config.yaml
n_kv_head: 7
d_mlp: 3584
attn_scale: 0.19
init: "uniform"
init_std_qkv: 0.0258
init_std_up: 0.0258
beta1: 0.95
lr_head: 0.0081
schedule: "wsd"
final_lr_fraction: 0.0
batch_tokens: 65536
seq_len: 768
doc_mask: true
train_tokens: 544100000
dataset: "wikipedia_en"
Each number is 128 + 24 x the weight over its row's rms, rounded and kept within 0 to 255. Layers, rows and columns count from 0. The size above them is the row's rms in percent of the matrix's.

# layer 9 MLP down (transposed), 3584x448, rms 0.0437, rows 3444-3503, columns 0-55
size [ 56  70 129 115 131 110  89  63 100  63 116  85  67  99  29 103 115  62 135  98 123  74 100 124 125  68  60  83 132  90 114  90 127  94 104 135 118  73  60 125  94  45 150 127  85  73  45 141 147 130 103 100  82  66  98 195 122 141  79 102]
[[ 98 140 124  70 146 150 113 132 123 117 125 134  90 104 150 154  91 159 139 191 107 129  78 123 126 144 125 106 137 129 122 150  96 120  92 133 128 115 176 130 171 166 107 135 136 141  90 102 161 127 115 105 136 131 146 135]
 [113 128 133 111 153 149 139 116 170 111 167 120 122 111 143 112 156 154 173 136 151 132 102 122 102 134 143  89 113 191 155  68 127  68 115  90 130 148 165 136 152 142 168 174 145 141  86 134 149  89 137 129 133 102 138 158]
 [ 74 103  91 128 102 108 129 155 163 146 131 116  85  94 124 112 168 122 129 136  68 137 134 103 118 126 151 134 157 145 167 151 125 145 126  83 104 107 128 151 146 158 116  73 115 108 130 109 102 188 128 139 167 152 169 116]
 [158 110 117  84 128 130 151 153 104 155 105  65 111 127 142 161 135  81 142 127 155 134 157  91 142 139 152 180 123 129 151 134 130 111 110 115  87 116 124 165  89 110 121 126 106 142 123 145 137  89  69 112 137  77  76 110]
 [139 132 135  87 168  99 162 131 162 151 100 158 139 131 109 101 106 131 130 124 126 117 105 127 114 140 132 146 107 145 150 124  97 121  99 119 130 179 149 117 124 154  96 143 109 132 192 171 112 151 157 122 133 136 129 118]
 [ 79 132 139  77  87 129 107 146 106 106 108 110 159 120 117 106 134 131 149 146 146 101 107 146 162 108 156  96 131 197  99 133  86 153 156 130 172 116 163 151 111 166 145 120  84 110 119 117 158 150 179 136 115 120 115  89]
 [104 140 118 152 131 132 118 115 127 106 117 133 155 156 114 156 167 142 119 127 123 109  90 107 151 139 119 136 159 144 138 150 150 163 118 119 124 145 106 131  89 140 119 142  90 101 123 121 108 139 123 167 118 149 122 121]
 [143  87 123 152 146 116 110 107 114 128 119 126 135 117 125 157 145 116 158 147 123 120 166 189 141 161 117 143 116  55 138 105 134  98 131 191 118 126 150  93 116 137 117 128 147 143 111 114 124 187 105  98 148  91 142 142]
 [149 131 159 104 104 151 112 144 162  82 136 169 124 118 146 141 146 116 137 147 160 198 132 106 128 135 113 137 148 135 111 108 136 143 131 132 144  98 137 129 109 110 152 143 141 169  80 135  93 118 102 147 123  85 108  89]
 [144 118 156 156 120 112 130  93 132 137 161 150 146 106 131 176 165 136 151 118 177 112 100 105 121 123  95 147  86 132 137 159 127 152 182 137  93 103 100 157 116 151 129 116 156  75 136 137 111 103 157 160 114 126 123 147]
 [136 139 102 103 123 162 104 134 147 115 156 174  98 132 161 140 160 152 150 125 113 141 144 118 102 159 124 134 117 129 131 127 148  97  85 145  87 160 145 127 162 118 145 133  46 110  53 156 113 110 129 142 139 176 139 147]
 [110 104 141 121 156 127 108 117 108  81 137 156 136 186 144 145 106 121 131 109 111 122 109 173 122 147 120 148 152 122 124 151 111 158 105 158 111 155 157 119 120  69  77 110 140 132 139 156 115 146  77 104 144 128 129 128]
 [174 125  85 179 138 168 144 123 135 104 101 159 182 133 158 133 156 127 137 150 165 152 121 146 120 124 154 119 113  94 116 190  97 132 156 102 138  88 134 138 133 117 126 144 134 122 143 132 124  94  78 139 138  92 122 139]
 [119 119 143 107 123 116 136 105  85 133 161 107 129  87  77 118 103 118 117  97 166 137 113 170 102 131 136 179 122 151 119 112 114 134 117 102 170 143 142 153 138 158 113 155 124  87 108 104 181  75  96  95 117 170 152 140]
 [123  95 156 142  88 125 118 126 144 132 132  93 103 107  99 131 138  95 133  69 183 140 136 133 146 144 148 128 103 101 163  91 127 138 142 145 139 132 137 150 116  88 120 105 147 139 179 169 148 135 142 118 144 124 105 152]
 [132  91  76 119 150 113  90 120 117 176 146 110 132 138 135 141 128 100 152 141  98 104 151  93  88  93 133 124 138 128  96 188 121 114 159 107 147 110 137 177 108 128 146  94 155  95 119 106 141 121 164 121 135 137 117 126]
 [111  79 158  78 153 152 163 128 135 120 107 124 162 115 115 137 135  98 165 111 143  64 151 131 113 160 116 107 132 147 127 116 103 121 117 118 162 124 110  92  85 112 120 105  95 117 124 141 172 115 112 159 121 122 101 103]
 [116 121 107 186 148  94 149 105 147 122 161 166 123 110  93 135 117 123 129 149 104  97 208 149 162 109 130 105 116 122 100 103 158 136 164 114 113 168  71 140 151 106  83 130 110 158 154 126 175 116 120 169 158 145 128 159]
 [147  87 131  89 139  92 106  95 111 128 162 161 132 131 139 100 134 153 138 116  87 141 131 139  87 134 142 122  84 173 117 140 133 135 103 108 127 134 160 100 127 120 122 109 139 118 140 121 116 138 132 136 105 156 138 129]
 [119 104  92 125 118 153 128 149 147 105 111  98 135  71  99 145 146 139 132 136 119  86 135 132  95 150 145 109 131 170 116  92 146  99 179 169 132 140  89 122 149 123 142  94 159 121 103 126 107  91 129 154 167 135 155  97]
 [126 133 134  93 111 128 109 108 129 155 159 138 160 139 108  91 155 144 111 122  92  89 140 119 125 124 108 102  75 158 137 108 139 143 159  76 140 126 120 132  89 173 145 119 174 101 136 114 138 165 134 123 147 141  78 105]
 [109 139 115 138  99 132 120 109 142 125 125 173 106 106 110 117 144  78 122 136 103 152 118 128 126 136 108 131 159 117 101 116 122 113 132 129  90 102 103 101 148 105 121 124 135  94 110 113 113 139 129 165 115 102 130 125]
 [135 130 157  85 150 117 107 130 130 121 143 126 128 146 104  71 126 143 125 114 129 145 103 150 127 131 115  87 133 118 108 116  92 109  96 173  82 144 152 125 129 132 121 145 131 130 163 109 136 128 103 116 150  85 145 116]
 [154 166 152 121 139 116 150 127 102 139 133 126 111 158  87 128  90 103 116 119 148 152 183 114 139 117 134 183 131 136 136  89 111 138 140  94 153 137 187 141 141 130 126 151 167 122 142 118 136 125 119 156 156 104 128 120]
 [133 130 154 129 145 109 120 115 157 131 135 138 125 117 140 138 128 152 141 109 102 154 152 100  97  91 133 141 112 168 123 131 109 119 105 129  87  90 153 129 114 109 131 131 182 135 125 101  76 138 161 124 113 131 143 131]
 [153 123 127 111 132  70 140 148 110 125 124 137 169 112 137 147  72 133 125 112 111 137 102 128 141 110 135 160 165 159 123 108 115  93 119 140 189 107 126 175  81 152 138 139 123 116 169 105 144 102 116  96  91  83 136 142]
 [ 99 146 119 151 118 152 135 127 126 105 109 136 146 144 149 142 102 177 142 108 187 123 114 123 166 133 112 141 113 120 107 149 135  99 164 144 117 177 122 124 121 112 167 137 150 159 120  92 110 148 158 109 101 124 129 137]
 [137 108 120 174 118 153 132 112 119 124 130 118 109  75 106 127 108 154 129 120 129 106 139 119 136 111 128 159 130 147 125  88 102 144 165 131 135 115 126  94 161  82 131 117 120 102 107 122 179  91 142 126  94 125 152  84]
 [167 118 128 138 133 191 146  84 133 134 106 118 132 148 128  99 113 140 107 131 103 102 160 113 169 125 152 107 118 108 118 102 131 114 114 121 154 138 158 101  96  95 103 135 143 119 119 178 157 131 141 129 137 107  85 130]
 [120  77 132 130 132  86 109 146 164 101  88 152 138 120 153 135 159 119 131  91 112 158 158  94 120 219  77 123 127 123 112 150  97 128 108  81  94 132 130 146 142 125 114 129 143 109 119  89 153 138  86  97 148 145 116 103]
 [161 145 119  86  93 107 159 149 128 117  89 151  87 123 123 117 115  93 134 148 138 145 165 109 136 105 141 150 123 144 138 128 100 137 143 106 137 132 109 142 123 143 145 150 146 149 167 119 109 142 124 140 123 142 144 103]
 [162 106 117 110 129 119 123 166 154 120 108 186 131 181  82 117 119 108 126  86 109 110 127  83 132 108 121 134 133 139 182 164  99 180 130 141 122  94 147 163 125 113 166  86 133 135 171 107 184 164 122 104 138 108  84 162]
 [169  93 117 126  98 124 112 159 167 107 140 132 103 113 111 140 121 106 150 107 138 125 125 154 128  98 137 165 159 129 139 105 151 153 118  63 140 139 107 145 110 166 126 115 108 132 146 131 132 108 112 122 161  68 112 127]
 [111  99 178 130 153 134 143 170 127 113 106 118 110 138 140 157 123 153  86 158 135 116  98 129 124 124 125 116 116 163 146 116 104 145 106 159 124  59 118 109 137 140  77 139 154 118 116 172 129 119 105 128  96 113 173 127]
 [152 170 110 141 157 156 129 139 154 113 153 119 125 132  99 123 120 144 170 104 152 147 169 154 131 128 127 120 106 179 145 139 160 137 152 122 128 126  79 142 159 125 129  96 141 116 122 104  93 110 153 131 129  70  89  94]
 [114 100 131  86 141  88 115 103 115 119 119 162 125 117 106 109 167 105 132 121 137 121 139 138 159 146 106 132 136 163 154 111 142 115 145 124 131  96 115 132  89 147 126 103  80 121 106 186 160 160 122  88 144  80 130 134]
 [111 102  89 138 129 120 160  86 118 122 150 133 173 145 148 141 140 112 105  90 142 157 155 141 153 164 141 118 133 103 124 145 103 113 124 136 104 148 159 163 109 115 146 163 114 134 121 111 145  96 134 131 157 119 110 142]
 [126 130 132 110 163  90  83 116 129  95 101 141 117 148 135 132 139 148 163 113  56 135 110 106  73  88 138  93 173 144 108 109 131 155 109  85 135 135 113 119 104 153 134  97 141 184 124 144 117  95 133 190 146 134  99 134]
 [116 146 132 132  95 140 153 129 145 109 106 114 116 150 134 165 113 104 167 102 136 133 132 117 125 115 155 140 161 122 121 163 156 111  99  96 138  77 117 153 159 160  84 161  91 115 150 114  98 124 177 113 135 134 100 107]
 [101 157 192 134 119 124  90 107 104  98 116 102 165 153 155 111 136 192 146 138 106  96 144  70 123 130 147 114 135 126 128 146 129 102  88 103  95 109 103 161 138 140 125  99 116 143 142 117 142 141 124 140 128 169 144 129]
 [149 139  73 170  96 131 151 117 106 138 138 138 127  98 130 126  78 128 128 113 165 110  92 114 143 135 118 148 159 115 140 118 100 145 131 130 120 138 103  70 151 140 149 142 122 131  78 110 123 129 147 141 144 108 139 142]
 [156 149 124 136  98 146 135 108 144 101 125 120 134 140 128 147  87  89 102 182 142 101 128 104 125  96 103 124 157 138 143 102 140 122 111 136 145 165 150  84 124 122  81 124  96 123 135 135 155 160 194 130 130 146 172 104]
 [152 150 155 131 122 124 130 139 143 127 177 109 100 104 142 125 109 134 122 114 137  64 131 146 131 130 111 123 113 160  71 153 132  75 129 150 124  88 122 113 108 106 152 134 118 145 117 122 124 130 123 135 149 151 124 133]
 [114 130 168 167 162 125 170 131 122 144 106 160 182 126 146 104 130 109 132 133 129 148 132 151  84 155 160 194 175 155 133 132 147 141 100  76 105 154  85 129 101 120 116 163 148 110 134 173 109 137 128 164 146 160 121 125]
 [123 134 136 127 124 150 114 131 153  94 110 153 131 116 144 129 137 137 118 139 126 134 100 140 127 122 164 141 117 145  80 147 132 119 103 161 157 122 110 111 117 101 100 174 109 138 120 152 148 120 179 155 128 141 130 166]
 [152 117 106  99 119 188 121  91 127 117 112 115 129 110 113 121 150 108 127 112 126 135  94 125 144 112 142 115 110 100 106 135 101 147 134 113 133 122 172 145 149 111 124 114 146 174 156 127 135 105 148 143  91 137 121  58]
 [118 126 122 112 131 104 135 146 132 109 135 145 131 144 104 110 102 132 132 144 139 137 118 100 164 118 132 128 109 149 135 130 102 101 124 134 147 125 116 179 164 143 102 125  93 120 177 159  96 157 167  95 109 133 157 131]
 [179  94 118 132 159 121 136  99 112 145 156 105  71 127  96 119 128 138 163  93  95 140 150 148 130 146 123 153 144 115 148 141 116 117 134 141 133 179 167 142 155 153 157 142 134 117 120 159 120 137  76 143 114  94 147 109]
 [126 164 115  86 166 143 135 121 174 115 145 118 130 109 127 119 137 154 107 121 153 154 123 155 131 170 123  99 149 173 135 137 152 137 137  86 153 131 131 145 138 150 154 149 118  93 115 203 114 111 110 152 132 113 113 104]
 [189 129 106 107 115 128 121 134  91 135 124 108 154 130 150 133 151 134 143  99 141 153 115 149 115 160  73  92 132 126 138 148 146 100 148 123 122 148 146 112 105 134  85 139 130 106  86 127 149 124 131 145 172 126 124 162]
 [127 137 124 127 146 141 106 101 103 129 125 132 112 188 170 145 148 158 144 115 148 114 129 193 134 169 169  97 160 129 130 103 115 135 149 106 172 114  99 151 104 122 119  99  97 127 137 121  82 135 148 147  81 114 120  98]
 [148 105 134 114 132 118 159 151 119  86 122 113 158 134 140 102 137 100 136 100 128 147 104 140 159  91 146 137 125 141 120 135 159 127 106 105 158 113 122 138 126 160 131 142 126 132 131 113 166 121 133 154  90 165 148 172]
 [123 133 151 161 142 155 127 117 105  73 166 140 100 148 106 167 144 158  73 123 138 132 135 138 127  93 126  96 127 133 166 122 121 135 165  73  96 157 125 133 127 139  79 125 133 111 169 132 141 135 129  84 144 146 175 181]
 [123  93 130 104 113 158 106  88 130 138 159 175 109 147 152 111 113 126 122 124 127 137 127 108 151  99 148 101 173 133 102  99 138 135 109 100 169  85 105 135 103 114 146 145 157 155 157 121 101 160 124 108 120 150 131  70]
 [108 143 161 109 166 132 111 148 106 117  91  99  93 131 129  90 133 121 134 130 100  89 142 136 133  94 110 130 111 100  90 137  95 117 125 167 159 105 164 128 122 140 120  84  90 117 121 131 148 180 125 126 125 151  80 118]
 [ 95 154 157  82 151 104 138 153 162 140  91 129 164  97 156 115 102 129 145  82 108 106 116 124  96 138 117 122  98 133 107 154 103  60 151 108 149 110 111  89 117  99 143 118 119 107 116 136 128 126  84 113 136 113 134 129]
 [128  97 155 129 109  94 145 172 121 109  94  99 155 122 127 150 119 130 127  80 110 119 128 107  77  82 156 134 140 159 137 151 166 137  90 114 154 125 105 156 129 137 160 131 149 131 147 100 124 135 162 145 146 154 101 161]
 [141 130 149 117  92 110 140  89 144 127 117 145 101 155 125 117 111 128  94 133 106 121 138  99 121 130 155 148 120 102 134 113 125 152  97 126 114 133 113 110 107 136 103 121 130 102 116 137 167 146 132 143 172  84 140 168]
 [124 113  68 155 138 127 134 143 106 144 149 163 152 138 168 124 115  95 143 153 121 124 157 147  97  95 121 147 115 104 133 161 143 106 137 176 108 125 150 151  74 123 147 139  91 162 137 141 112 149 115 153 117 148 135 160]
 [142 119 102 143 140 158  99 157 139 111 139 129 135 132 140 121 171 139 136  87 172 133  93 146 156 136 102 113 131 139  98  90 111 139 119 154 142 114 123 117 144 129 113 127 147 167 112 148 114 106 130 167  90 124 155 135]]
# layer 9 MLP up, 3584x448, rms 0.0852, rows 3445-3504, columns 0-55
size [ 70 138 114 122 112  90  63 113  63 117  75  65  98  31 105 114  65 121  99 129  76 107 120 107  69  65  86 140  92 115  90 125  93 110 115 119  79  56 115  92  48 124 125  89  80  47 140 146 128 104 100  87  65  95 143 114 150  85 105 105]
[[107 102 104 113 165 123 143  80 148 154 144 110  90 115 162 134 107 161 177 155 139 116 123 126 111 107 111 120 127 142 105  80 115 106  96  73 125 155  96 147 160 158 115 125 125 162 109 144 120 112 128 171 132 138 128 149]
 [117 141 143 148  72 125 149 139 155 114 104 131  89 130  97 122 160 112 121 136 141 120  92 135 164 125 144 113 129 109 135 143 157  87 114 109 164  90 188 134 148 105 137 109 129 126  75 146 157 123 104 163 123 124 139 126]
 [133  66 154 108 153 121 107 118 121 122 126 123 121 147 149 137 162 123 121  97 113 128 127  93 138 127 156 115  76 157 149 142 128 126  97 109 146 138 173 107 118 108 123 139  96 164 191 123 122 178 138 121 141  99  85 118]
 [146 162 151  86 124  84  86  93 109 120 152 132 127 107 122  98 124 114 145 130 121 174 121 111 119 164 127 174 100 154 136 107  98 160 134 125 146 169 132 163 115 141 134 153 188 130  92 118 131 134 160 128 141 109 117 138]
 [ 76 152 115 122 115 105 135 141 118  84 107 173 172 123 144 104 150 113 140 119 128 129  94 140 136 118 152  77 125 127 121 120  90 148 147 165 142 151 137 158 126 142 132 148 136 129 136 119 137 154 150 127 128  91 133  85]
 [133 141 122 121 142 102 116 154 130 159 102 149 136  62 137  91 128 160 119 147 133 137 131 137 129 172 146  86 121 130  93 132 124 130 130 115 123 156 142 153 120 128  99 160  86 132  93 101 153 174 162 152 154 163 181 113]
 [143 185 137 171 190 120 100 107 173 122 149 118 111 142  98  97  90 131 133 127 128 166 132  99 161 130 128 126  68 144  87 136  85 123 133 125 125 134 129 132 108 120 143 107 108 117 127 133 122 107 137 113 150 152  93  98]
 [150 141 118 120 120 140 181 150 122 107  69 143 132  73 148 139 169 157 104 123 171 167  91 102 137 162 131 143 132  89  84 106 100 142 120 127 161 118 105 165  98 122 131 108  90 145 104 153 138 141 116 151 159 118 100 124]
 [153 129 141 139 128 100  88 182  81 149 140 150 141  84 160 121 159 148 147 122 142 104  93 123  99 138  99 152  65 137 131 120 175 148 106 115 137 130 111  94 108 141 124 132 124  76 115 121  94 117 152 111 187  94 101 142]
 [153 123 133 119 151 143 135 135 101 116 133 186 122 149 126 123 112 119 157  97 118 126  76 137 137 149 142 100 123 131 150  96 108 108 130 120 135 130 122  92 146 127 153 160  88  88 138 176 146 106  99 166 141 130 138 144]
 [112 129 110 128 139 183 134 152 133 155 165 135 130 177  92 158 155 148 144  89 128 136 146 167 144 108 112 124 138 114 172 146 142 134 149 124 124 136 135  97 157 101 105 122 146 131 120 154 128 133 134 129 142 163 101 147]
 [167 119  84 190 119 132 135 163 131 143  91 177 157 119 177  96 155 161  94 122 167 164 140 124  70 166 145 158 147 102 139 194  78 122 155 156 121  80 147 137 127 129  99 133 113 105 157 134 134 123 116 146 129 127 132 160]
 [115 126 142 147 144 165 129 145 122 140 165 136 152 112 135 109 116 116 142 118 152 126 147 109 139 149 106 160 106 114 138 119 103 120 131 107 179 144 107 173 143 168 128 130 123  97 127 101 168  67 120 139 144 139 176 131]
 [125 141 109 111 138 122 151 138 150 117 122  90 160 140 129  99 102 106 122 140 129 149 132 126  80 141 124 105 146 169 118  83 138 114  94 169 153 126 171 169 137 136 136 140 112  78 168 126 130  82 185 112 140  97 151  80]
 [ 89 144 126 112 134  99 136 120 108 174 151  99 121 143 138 142 123  88 126 147  83 116 154 119 100 107 181 138 145 135 127 131 109 132  93 143 132 140 106 171 121 159 163 111 150 140 152 128 152 112 176 142 104 132 110 135]
 [121 122 129 151 157 112 154 169 168 132 157 149  80 135 123  94 111 138 125  97 124 109  97 121 124 134  93  94 142 186 136 122 125 147 144 125 126 101 134 139 148 115 106 135 137 134 132 134 143  86 127 159  89 122 119 143]
 [135 168 145 161 139 124 123 101 142 125 124 108 116 132 142  87 124 164  96 100 184  62 135  91 159  67 136 114 105 101 118  81 131 140 124 141 100 169 168 123 103  84 127 148 121 120 125 115 129 177 124 164  74 139 116 139]
 [ 97 169 153 107 128 109 131 135 124 128 110 151 146 143 125 122 122  97 134 128 159 139 127 131 123 128 128 121 122 159 126 160 169 134 142  95 154 136 172 105 148  83 152 156 134 124 135 125  79 129 145 120 111 202  97 123]
 [131 132 151 149 104 113 146 121 132 122 159  99 164  91  99 170 137  94 125 154  86 142 114 181 133 139 119 157 146 132 109 104 127 122 158 119 111 127 118 135 170 116 138  88 146 123 123 121 142  85 112 123 108 125 128 118]
 [160 164 109  96 120 146 121 135 138 119 154 143 141 131 132 127 161 187 117 116  83 111 145 139 154  93 151 135 108 149 115 120 142 145 158 109 142 129 108 124 119 124 151 190 174 118 141 119 137 130 118  76  98 145 111 130]
 [119 168 140  83 100 116 146 141 129 133 128 151 113 163 115 126 110 127 121  91 143 140 143 141 121 100 163  96 160 139 120 120 155 124 120 164 148 118  83 132 122 131 153 109  69 127 151 156 146 151 108 152 145  97 144 128]
 [135 128 127  78 134 134 112 128 116 111  64 138 144 118 164 129 164 106 123 128 119 144 128 117 101 108  81 101 141 117 134 105 105 115 111 135 121 142 135 100 140 182 100 127 140 113 148 111 102 134 114 145 131 161 113 101]
 [170 147 121 131 138 172 181 136 113 103 159 180 128 133 117 146 110 133 191 132 130 136 143  93 134 121 152 176 123 124 131 140 104  73 124 171  92 164 163 159 191 126 127 138 119 154 174 164 116 141 103 122  90 138 126  94]
 [105 170 178 192  93 129 116 125 110 148 125 162 157 172 125 136 123 123 120 149 140 139 141 134 131 149 164 192 132 156 104 121 110 138 132 148 174 180 132 105 144 118 149 145 125  90 174 168 127  78 151 118  94 141 122 113]
 [113  89 120 103 135 176 117 148 118 123 154 104 146 110  95 136  83 123 125  96 136 122 139 120 198 111 103 103 118 138 174 158 160 110  97 166 176 138 115 122  86 133 135 112 133 122 104  98 111 146 131 116 170 125 176 156]
 [149 114 143 101 128 128 150 143 145 159 159 184 104 133 117 157 144 114 136 119 108 131 135 148  86 114 161 150 140 145 150 141 130 111 140 118  83 133 131 149 157 146 109  97 134  96 174 136 126 146 145 159 147 118 119 119]
 [133 114 162 168  99 145 122 127 106 155 151 147 144  85  97 112 148 144 117  98 167 159 132 123 190 111 134 104 159 157 158 110 108 122 150  92  98 127 140 124 119  75 127 129 124 132 143 117 188 134 113 140 119 145 147  95]
 [106 123  88  78 120 189 129 117 107 119  96 128 137 126 109  99 119 111 144 181 139  78  92 142 122  97 125  85 112 151 134 147 178 154 110  99 135 133 173 143 108  99 129 116 110 110 140 145 123 111 110 133 141 150 126 127]
 [ 99 136 103 162 110 100 126 133 121 104 104 116 102 145 148 130 137 172 121  83 145 140 169 104 116 199 111 151  96 100 104 109  88 157 140  99 104 145 159 137 161 115 122 105 133 100 143 120 159 119 146 113 135 167 158 137]
 [133 171 115 116 128 114 151 153 146 139  93 135  96  67  99 121 128 145 135 170 133 137 158 133 100 113 144 138 110  90 130 117 155 133 114 142 111 113 129 134 163 160 116 123 129 181 167 112 109 110 113 120 135 171 170 161]
 [155 130 116 133 169 117  93 147 117 120 103 158 126  95 118 137 144 147 125 142 116 136 140 118 135 153 128 162 132 174 150 159 100  95 112 158 140 144 173 131 143 146 156 135 183 153 133 144 128 121 165 147 104 141  77 134]
 [144 122 106 131 117 141 133 167 135 112 139 119 136 135 119 120 100 126 126  82 118 139 158 134 160 115 132 146 140 117 148  94  59 142 116 110 172 153  80 148 169 162 130 116 117 103 138 125 128 175  92 137 121 116 117 116]
 [130  72 123 126 133 122 154 146 122 122 103 125  96 131 145 120 165 128  81 179 146 134 131  95 111 117 124  97 136 149 114 127 139 137 135 106 138  98 134 129 126 146 115 125 125 101 156 139 135 103 112 110 104 156 121 145]
 [120 139  97 113 149 150 158 111 158 146 128 148 131 108  95 146 134 129 134 140 144 117 157 143 131 140 119  93 156 142 138 173 120 140 143 134 124 131  83 148 172 124 106 115 147 102 124 113 113 174 144 151  99  63 126 132]
 [126 177  82 150 122 128 118 123 104 129  91 139 151 152 144 155 161 119 113 135 155 122 173 146 146 139  96 137 124 148 141 132 164 129 136 114 120 115 131  93  84 145  88 118 112 128 130 165 115 174 178 130 122 174 123 161]
 [155 121  99 169  99 108 152 125 115 136 124 100 186 116 155 110 153 127 109 127 177 138 140 107 147 143 118  90 120 117 103  84 143 150 131 165 128 114 175 120 107 106 147 140  81 153 131 107 138 122 137 131 149  83 123  88]
 [130 168 147  98 134 141 101 152 184 126 115 113 173 163 130  98 149 120  66  90 114 119 157 136 150  74 148 124 137 119 124 112 126  97  86 124 108 119 115 148 119 117 164 130 119  73 185 141 104 131 148  97 127 150 146 109]
 [133 134 105 128 143 166 132 161 139 137 148 125 152 101 160 122 156 148 138 101  94  97 140 134 129 120 132 121  99 103 110 105 158 107 119 112  82 137 143 123 130 138  71 118 119  75 160 139  91 127 133 148 119  88  90 101]
 [115  92 136 149 108 102 144 160 126 156 110 121 137 108 103 157 126  99 119 136 163 134 198 131  99 110 164 139 138 116  94 120 116 121 119 174 159 105  83 155 143 124 151 156  59 119 120 141 143 130 143 137  98 110 166 120]
 [154 131 115 141  79 139 118 139 139 125 134 139 121 131 148 130 110 132 166  93 127 129 140 122 117 141 160 124 128 103 158 123  94 146 145 122 113 117  89 133 138  90 155 126 110 115  77 134 143 149  84  97 127 128 141 125]
 [123 157 135 121 134 134 146 101 133 113 119 104 130  96 138  87 147  93 149 120 115 172  79 126  98 143 127 116 148 114 134 117 106  91 156 150 148 123 126 137 121 158 118  85 129 100 110 170 138 138 156 142 127 140 125 144]
 [141 160 120 153 100 146 146 122 150 108 142 108  75  99  92 168 120 123 121 127 131  89 141 122 107 130 122 122  95 116 125 143 122 114 131 141 136 117 118 130 123  91 109 141 182 100 120 157  87 139 147 117  94 141 101 148]
 [133 113 130 120  93 118 189 157 107  91 129 134 177 156 148 140 137  95 166  99 121 156 148 155  92 158 141 132 174 118 114 127 110 132 134 100 114 146  86 106 110 140 113 179 140  85 143 169  96 146 113 144 149 148 136 135]
 [153 147 151 127 148 174 144 149 126  79  91 153 102 155 151 143 124 174  72 137 118  90 142 133 134 114 122 181 155 120  68 152 140 145 114 143 183 164 115 144 119 128 142 164 133 127 126 154 126 130 143 116 116 131 130 110]
 [135  91 150  86 127 101 148  98 149 123 143 150 128  70 119  99  82 114 110 141 118 163  92 143 123  99 114 153 126 120 140 129 129 129 108  95 133 138 128 126 159 137  87 145 126 120  91 151 148 146 129 110 114 149 174 152]
 [146  85 132 103 150  93 118  95 133  79 134 136 136 104 116 103 118 128 108 100 123 146 108  94 149 158 132 168  73 106 167 108 116 113 138 154 167 142 114 150 111 142 101 123 102 136 148 143 118 100 129 158 139 114 122 156]
 [193 108  82 132 137 149 133 101 153 106 163 120 121 136 146 148 105 135 118  98 121 147 119 157 135 140  97 161  96 110  92 171 164 153 137 134 118 112 132 138 141 128 137  85 114 136 160  90 107 132  57 108 134 100  96 115]
 [156 121 166  89 122 142 148 114 100 135 112 132 107  80 178 126 182 150 112 153 130 113 110 134 123 111 150 111  96 162 128 129 140 139  71  73 156 124 149 112 104 132 122 124  91 126  84 128 110 102 145 105 165  79 124 112]
 [130 126 135 105 136 142 116 141 102 154 191 114  90 133 131 117 147 159 145 112 118 143  55 163 137 157  52 131 109 128 138 136  93 114 109 105 136 120 153 125 109 122  88 181 129 102 115 105 100 154 140 113 156 144 137 126]
 [110 112 126 147 137 142 140 132 137 131 118 102 104 147 103 116 135 150  96 162 147 136 130 130 146 112 150 116 183 122 124 104 107 126 121 131 148 169 105 118 127  93 135 126 117  93 101 121 137 148 164 101 142 115 108 161]
 [154  91 115  99 125 175 116 119 112 112 151 127 149  87 171  91 116 114  94 120 128 121 119 114 116 145 139 145 132 176 140  83 131 184  95 147 145 113 169 181  88 153 172 123  99 156 124 103 167  86 123 169 124 106 156 107]
 [108 110 136 100 109 138 140 141 124  94 146 156 115 127 113 136 151 141 100 159 133 131 173 150 128  98 108 142 114 114 139 114 176 120 132 107 119 153 167 178 151  76  53 123 114 155 115 107 137 149 132  90 115 138 173 116]
 [162 118 129 116  80 116  91  98 105  95 136  98 120 127 131 126 183 128 147 131 152 131 102 113 144 115 129 110 142 100 120 133 156 147 160  99 155 114 141 132 124 146 147 147 126 125 161 124  94 131  94 136 112 130 142 140]
 [103 147 164 151 148 157 104 140 101 114 159 112  90 146 129  98 128 133  76 113 142 168 139 156 148 133 101 113 119 141 176 173 133 117 138 123 113 140 102 148 120 114 191 151  90 180 143 124 119 141 195 151 104 133 107 126]
 [110 212 130 122 130 121 125  88 119 143 130 130 124 143 167 137  75 116 119 105 121 114 100 126 133 169 118 132 108  98 118  87 150 118 129 125 159 102 101 121 150  86 113 132 162 129 126 148 184 137 107 161 109 101 116 149]
 [ 98 118 123  80 124 125 158 133 106 154 132 138 137 154 134 115 133 178 141  87 136 127 130  81 105 105 131 110 118 110 119 153 150 126 144 146 120 149 138 154 125 124 120 125 104 116 107 106 155 149 127  88 166 145 102 143]
 [ 92 126 150 154  95 234 151 104 125 116 140 145 113 136 123 132  87 141 131 147 158 131  99 132 106 128 152 106  55 128 131 153 116 133 118  90 103 158 138 141  70  83 122 153 119 174 127 131 126 146 136 159 134 106 130 130]
 [159 128 109  98 131 141  89 145 180 122 103 113  90  95 115 142  98  95 139 143 132 148  95 161 161 140 155 101 122 155 108 125 142 137 145 105 142 165 137  93 114 133 118 133 178  96 135 139 111 116 118 134 142 112 111  70]
 [143 152 112 126 119 145 135 151 144 112  84  82 131 119 114 157 127 131  79 127 197 168 123 129 150 134 140 128 151 130 109 104 164 158 131 123 138  92  90 114  89 133 141 127 151 146 128 114 148 124 163 160  75 100 154 138]
 [112 144  56 110 119 113 142 134 116 181 148 110 130 126 146 123 133 110 130 124 166 139  89 120 116 147 151 142 124 149 165 118  68 101 113 197 147 132 154 129 148 109 142 119 109 128 101  91 161  90 112 128 161 110 126 107]]